config = dict(
    n_layer=8,
    d_model=768,
    n_head=12,
    n_kv_head=3,
    head_dim=64,
    d_mlp=2048,
    vocab_size=11794,
    activation='squared_reglu',
    norm='rmsnorm',
    norm_place='pre',
    norm_eps=1e-05,
    positions='rope',
    rope_base=10000.0,
    rope_fraction=0.75,
    qk_norm=True,
    attn_scale=0.165,
    bias='all',
    tie_embeddings=True,
    parallel_block=False,
    extras=['local attention windows', 'shifted keys', 'value embeddings', 'hashed n-gram embeddings', 'a smear gate', 'an embedding shortcut', 'capped logits'],
    init='uniform',
    init_std_qkv=0.0213,
    init_std_o=0.0,
    init_std_up=0.0213,
    init_std_down=0.0,
    optimizer='muon_variant',
    lr=0.00143,
    lr_mult_o=0.664,
    beta1=0.93,
    lr_head=0.0105,
    warmup_steps=125,
    schedule='wsd',
    decay_fraction=0.743,
    decay_shape='linear',
    final_lr_fraction=0.0,
    batch_tokens=[65536, 131072],
    seq_len=4096,
    doc_mask=True,
    train_tokens=938400000,
    steps=10346,
    dataset='wikipedia_en',
)
Each number is 200 + 20 x the weight over the matrix's rms, rounded and kept within 0 to 999. Layers, rows and columns count from 0.

# gate: layer 4 MLP gate, 2048x768, rms 0.0638, rows 1447-1457, columns 0-95
# up: layer 4 MLP up, 2048x768, rms 0.0651, rows 1447-1457, columns 0-95
# down: layer 4 MLP down (transposed), 2048x768, rms 0.0626, rows 1447-1457, columns 0-95
gate1447,189,211,224,190,176,185,240,187,182,200,227,214,209,154,178,191,195,221,192,186,181,210,224,186,238,185,205,193,196,177,190,181,182,180,199,187,191,196,176,183,192,198,163,192,190,186,235,202,168,218,226,192,181,205,204,215,218,223,231,202,180,187,206,184,223,228,221,206,201,217,196,186,209,178,192,185,210,198,191,216,211,258,170,161,191,190,188,217,223,220,155,198,183,222,209,192
up1447,184,194,183,249,217,238,201,223,211,213,165,183,192,204,235,175,207,173,237,207,208,199,206,184,180,184,151,209,229,198,188,205,205,189,211,195,194,204,217,208,221,164,190,186,219,227,222,169,218,166,186,195,194,206,196,229,197,184,183,203,225,215,178,214,226,190,140,202,184,185,176,193,200,213,189,216,196,226,206,185,180,192,183,211,240,214,211,232,215,205,221,215,163,206,164,189
down1447,213,216,198,220,193,226,205,216,196,158,220,176,236,188,222,168,213,231,203,206,214,231,194,196,222,210,170,194,199,233,194,181,202,243,219,197,201,213,193,230,204,215,192,183,210,206,171,211,177,201,176,174,214,215,172,219,237,241,213,206,204,205,198,217,177,200,149,208,188,167,170,228,235,190,156,218,200,227,199,183,208,179,180,188,211,215,194,200,186,224,190,189,221,164,177,208
gate1448,185,188,151,208,184,209,177,194,209,241,184,194,213,192,200,199,261,211,179,229,235,185,212,203,186,193,212,181,191,233,206,209,169,231,201,202,200,193,176,186,186,172,187,231,207,205,175,183,188,214,213,190,192,174,218,185,205,178,168,212,194,208,165,193,184,220,189,215,208,167,190,195,216,179,194,177,187,158,220,181,206,205,205,210,225,208,176,217,185,205,229,192,214,223,204,217
up1448,229,191,212,194,218,205,199,223,183,187,182,174,205,199,205,177,205,227,222,183,212,186,161,174,215,213,165,219,200,222,180,206,206,203,212,207,193,221,188,240,203,209,198,177,186,181,220,207,238,186,208,201,184,223,155,203,183,192,186,191,190,187,187,221,188,195,187,203,178,230,150,195,217,240,212,164,226,218,174,190,212,180,199,193,204,199,227,199,241,169,204,208,192,187,191,207
down1448,242,221,218,207,165,203,170,195,210,213,208,187,198,249,188,219,182,198,204,197,159,196,210,221,180,192,174,198,201,217,185,210,192,220,238,200,206,181,175,190,223,226,191,199,204,179,187,249,202,201,208,225,175,207,153,231,193,205,223,197,226,191,205,201,169,218,238,201,205,186,182,185,226,230,183,199,199,220,206,174,215,181,190,213,188,208,207,215,228,205,232,219,226,191,215,195
gate1449,166,194,188,196,132,210,179,186,194,211,195,199,183,184,190,180,203,200,214,191,237,210,190,243,256,210,217,235,199,225,189,196,188,238,171,214,206,217,181,181,178,179,216,226,210,217,198,186,201,200,236,173,232,188,215,196,150,213,215,246,187,183,178,203,217,228,177,210,182,216,171,212,178,190,203,218,202,211,201,202,182,228,215,193,197,208,236,220,178,224,209,213,173,184,217,227
up1449,229,184,185,210,192,231,230,206,200,191,216,206,172,225,195,230,190,174,211,196,161,230,236,186,184,194,213,196,180,183,182,198,174,182,180,216,195,187,208,168,181,213,184,188,226,183,186,231,184,202,223,200,208,214,203,192,224,181,152,219,201,186,182,219,173,210,226,226,226,212,199,186,183,183,214,196,212,232,212,243,185,211,233,185,199,214,200,220,180,183,195,188,197,218,176,225
down1449,204,177,207,211,211,192,183,203,186,194,194,172,164,191,189,191,244,213,181,186,177,197,205,197,171,186,222,214,210,206,191,237,209,215,212,187,201,201,239,216,185,202,219,236,183,211,197,225,183,185,197,186,200,201,202,189,192,210,156,197,221,185,198,206,234,195,205,213,187,184,187,158,194,206,187,225,160,199,186,204,187,226,216,206,184,193,210,195,218,189,213,177,201,204,210,181
gate1450,203,210,238,208,195,168,213,189,202,230,182,221,192,217,180,218,196,186,252,202,225,183,212,157,212,213,222,219,202,183,231,207,198,182,186,177,226,206,213,201,189,180,201,208,211,212,228,173,198,214,203,188,196,199,223,202,255,187,145,237,187,208,171,197,201,178,191,213,184,198,199,201,185,205,224,215,193,206,216,231,172,217,204,203,221,189,164,235,192,204,190,232,206,202,205,218
up1450,200,172,206,210,201,176,226,201,198,252,208,240,166,201,180,242,254,226,207,227,199,150,224,163,196,145,204,171,224,205,194,193,198,233,155,185,179,186,203,173,226,174,216,218,215,217,212,158,210,202,233,192,205,161,201,179,203,193,208,212,184,189,173,197,199,223,206,213,202,171,220,170,188,188,218,219,184,217,193,224,211,241,196,211,227,181,251,195,203,187,218,210,197,209,210,233
down1450,192,224,196,158,218,198,200,201,182,197,197,193,224,189,200,209,180,201,223,197,207,192,203,201,242,198,213,179,190,204,225,208,191,195,208,195,182,202,241,199,192,186,193,199,186,205,217,189,203,199,172,181,191,189,199,177,228,204,184,206,195,211,206,216,202,229,200,193,196,193,216,198,187,181,188,196,231,180,226,195,195,227,195,212,225,209,194,199,214,221,174,183,202,238,183,206
gate1451,184,173,191,180,179,192,214,197,210,200,168,193,203,189,205,213,191,205,213,152,190,202,160,211,221,217,182,207,192,247,212,205,198,221,210,159,185,237,192,192,216,223,197,202,183,192,201,211,208,199,208,224,212,193,220,196,245,181,146,205,213,199,225,217,204,188,144,201,222,216,192,189,199,163,217,223,193,149,226,202,203,172,193,145,176,223,199,181,191,159,192,188,201,232,191,215
up1451,176,201,149,169,227,208,192,228,214,199,176,233,197,212,187,218,163,214,236,207,187,193,218,215,212,211,166,224,187,202,184,172,185,203,188,190,211,198,194,209,166,225,185,167,201,229,192,221,226,178,190,203,209,173,195,203,237,200,194,189,207,215,169,198,194,213,192,168,206,219,203,194,187,192,192,177,199,179,197,194,218,174,188,165,198,228,244,196,170,195,202,200,199,204,213,196
down1451,201,195,193,214,165,184,194,189,169,139,193,188,179,215,203,246,193,211,182,191,207,219,190,175,236,212,246,183,204,236,192,224,190,214,233,211,190,205,202,190,139,195,247,161,176,190,181,225,192,186,223,182,190,203,237,186,194,203,177,208,186,178,209,190,212,155,186,180,179,200,205,193,159,197,206,184,213,243,252,165,216,185,196,213,210,220,219,201,231,164,200,216,205,180,194,186
gate1452,189,206,225,177,227,181,217,196,210,222,168,178,228,216,205,211,198,207,233,224,228,205,198,209,212,180,181,171,203,188,190,172,175,190,189,217,202,202,184,209,195,195,213,194,195,234,145,205,194,190,234,190,177,196,187,196,211,162,193,189,180,204,205,241,171,190,181,181,218,183,221,204,194,191,191,222,185,222,206,195,215,247,207,201,214,204,218,187,200,253,215,177,221,202,193,183
up1452,234,169,204,200,192,181,194,190,188,150,233,191,204,207,167,240,184,155,209,182,202,226,237,199,229,197,180,215,192,186,197,200,208,197,176,192,203,203,196,205,226,182,189,201,214,206,184,234,188,198,205,173,186,198,186,217,174,209,206,234,171,215,186,196,209,209,198,203,224,219,194,182,211,175,202,204,217,188,151,213,228,250,225,203,219,225,184,204,170,200,191,197,214,187,237,213
down1452,206,185,177,176,202,164,233,184,217,203,214,224,206,191,212,203,179,229,220,227,203,203,205,195,182,212,212,199,167,199,183,197,232,212,195,175,207,194,199,192,198,174,230,190,199,182,192,222,223,199,208,238,187,164,208,190,219,196,216,209,198,208,167,223,178,194,179,162,191,162,216,205,169,207,222,228,204,210,205,205,220,214,161,175,222,181,198,209,234,268,216,216,208,239,210,225
gate1453,180,212,182,217,178,205,206,210,186,190,239,148,186,221,204,205,191,191,200,182,220,193,182,196,188,206,212,178,226,202,230,208,177,234,220,183,184,165,195,202,205,198,189,205,205,207,196,190,211,232,161,186,187,206,207,191,202,195,209,175,197,193,206,191,186,240,175,187,248,154,184,207,196,176,200,209,200,183,224,252,230,146,217,212,169,212,185,189,228,225,211,189,192,169,210,170
up1453,187,171,194,220,200,197,174,211,171,238,214,192,184,186,200,218,198,230,219,166,224,150,225,175,187,228,230,199,196,198,176,213,191,205,230,208,187,157,197,190,192,238,213,215,178,205,195,215,202,192,214,174,191,205,224,191,218,183,181,215,222,173,215,223,209,229,204,177,250,180,187,175,186,197,237,165,202,222,184,245,179,147,193,212,189,193,191,221,176,225,203,226,214,167,191,178
down1453,228,187,164,225,192,176,156,192,214,174,203,164,219,179,210,193,225,176,208,205,205,185,174,190,173,206,214,180,218,189,223,234,183,196,188,215,163,213,213,188,165,206,218,190,169,202,219,173,199,244,213,207,226,214,197,209,207,192,198,177,215,180,175,178,195,206,184,201,220,186,209,219,213,192,218,213,193,207,175,247,191,162,212,190,194,188,189,174,212,190,178,198,200,189,189,170
gate1454,172,178,171,245,196,188,176,223,228,198,242,174,197,181,181,195,184,235,175,169,202,186,226,200,182,184,229,193,195,198,215,198,231,194,193,183,216,234,218,188,213,200,200,181,210,195,174,196,233,165,177,179,207,213,203,196,181,215,195,200,212,211,184,229,206,234,199,231,210,216,205,175,234,218,198,220,200,180,189,189,253,169,214,178,189,201,205,206,210,213,196,223,176,211,215,186
up1454,235,197,202,226,186,196,207,208,203,214,194,228,190,171,194,211,208,202,201,201,199,190,208,205,222,212,177,207,188,244,220,171,211,232,224,189,212,179,215,195,196,202,270,188,205,221,211,203,233,182,171,203,199,198,182,223,218,219,216,188,231,194,212,158,171,214,225,219,181,168,212,217,201,186,187,202,198,226,164,179,230,169,206,225,225,186,195,181,193,214,202,213,206,194,237,167
down1454,161,177,209,226,197,196,189,204,201,189,218,190,204,190,172,193,195,216,201,188,217,172,248,229,187,215,207,182,183,214,172,206,194,203,205,168,217,187,213,198,219,162,209,214,220,195,169,175,196,196,202,199,214,182,193,189,198,225,212,199,173,229,209,222,227,215,202,204,162,210,196,188,214,182,188,221,190,184,208,259,194,180,193,250,185,209,218,206,192,205,216,203,214,231,196,178
gate1455,218,187,197,191,188,237,155,223,206,144,214,226,204,194,205,248,222,204,205,245,210,211,217,204,203,186,181,172,207,216,197,193,201,196,206,204,178,236,179,183,190,177,206,260,208,188,153,200,193,186,157,179,165,167,221,206,230,191,226,217,195,175,165,207,191,179,206,214,233,149,204,188,205,191,226,207,207,222,249,227,207,183,242,219,229,189,208,204,219,212,219,206,208,205,194,183
up1455,166,235,233,208,199,191,183,225,217,209,219,242,203,225,255,213,181,185,208,207,211,172,199,197,202,191,213,171,167,226,197,189,174,217,174,203,210,209,209,204,209,200,222,226,188,187,182,186,183,213,217,209,227,199,207,255,144,185,201,184,162,135,182,218,206,220,162,230,182,179,189,208,228,213,187,174,167,202,205,183,166,207,185,200,207,191,198,209,199,203,165,206,161,219,176,198
down1455,203,188,170,223,174,205,164,218,203,215,200,207,232,191,195,208,221,251,173,213,192,181,198,199,207,187,203,225,199,217,200,192,185,216,205,190,182,212,203,166,171,217,195,186,179,242,224,192,225,226,203,207,182,201,194,185,209,221,223,200,210,217,187,166,214,225,226,181,202,182,190,199,192,183,199,208,221,157,242,181,188,209,173,197,233,219,219,203,197,187,182,189,201,192,200,209
gate1456,222,222,228,199,190,215,218,224,203,214,196,218,202,198,185,217,173,233,201,206,185,154,240,209,206,170,183,200,199,186,205,225,224,173,185,170,191,175,186,208,210,195,231,205,160,182,217,173,197,183,170,172,202,236,206,212,213,206,224,213,220,216,186,183,190,201,177,200,221,204,214,200,227,196,186,169,225,217,229,189,181,222,189,182,190,248,198,185,196,212,208,192,194,190,210,207
up1456,207,173,169,218,228,187,178,206,197,205,192,193,171,146,214,183,222,180,194,195,197,223,225,237,196,155,181,197,181,222,204,190,214,206,191,198,200,181,191,193,173,190,208,206,225,178,218,209,183,196,233,219,212,184,246,202,212,210,219,172,228,214,258,209,179,221,223,216,212,223,192,221,202,205,172,204,196,231,201,223,207,162,239,201,185,197,212,202,231,175,208,177,189,179,169,188
down1456,207,191,228,193,210,206,199,208,190,184,180,191,201,231,186,184,163,181,188,197,246,211,207,181,209,200,177,218,165,214,201,179,218,190,203,210,190,166,191,222,226,193,191,198,246,179,182,192,165,152,224,204,191,213,214,213,199,198,200,179,211,209,195,213,204,196,203,177,243,206,206,202,221,202,235,198,172,226,187,177,201,184,197,236,207,197,212,191,213,191,208,179,218,197,209,171
gate1457,226,224,214,205,172,213,192,193,180,204,243,212,228,212,212,201,222,213,189,166,207,183,191,212,192,187,221,184,221,175,173,219,211,218,184,191,201,229,183,166,177,126,209,191,241,222,201,239,195,166,233,216,219,206,180,183,208,208,215,199,210,192,209,201,156,192,193,185,189,191,173,165,210,216,206,214,193,214,230,194,208,214,214,187,226,200,200,227,202,221,184,188,165,177,197,215
up1457,204,197,233,186,225,217,185,199,217,216,196,196,197,234,196,200,189,212,210,200,185,177,166,192,206,179,190,217,197,195,179,204,231,186,181,163,204,205,192,182,197,178,190,215,183,188,203,210,210,223,211,182,163,183,245,211,221,189,200,188,187,236,226,182,181,177,203,199,217,187,221,231,171,226,195,160,148,206,201,196,208,205,216,217,196,212,210,205,216,190,176,206,181,213,221,205
down1457,201,228,182,197,189,200,216,214,177,208,207,177,207,225,175,202,193,195,198,228,157,166,186,203,191,159,156,203,199,203,184,174,183,210,221,211,197,219,206,211,197,190,153,180,190,198,221,198,207,199,218,230,219,202,206,247,214,225,239,183,186,190,236,212,207,218,180,214,164,185,240,216,208,189,205,196,187,219,200,190,198,204,202,191,213,177,161,192,179,209,232,215,196,178,205,227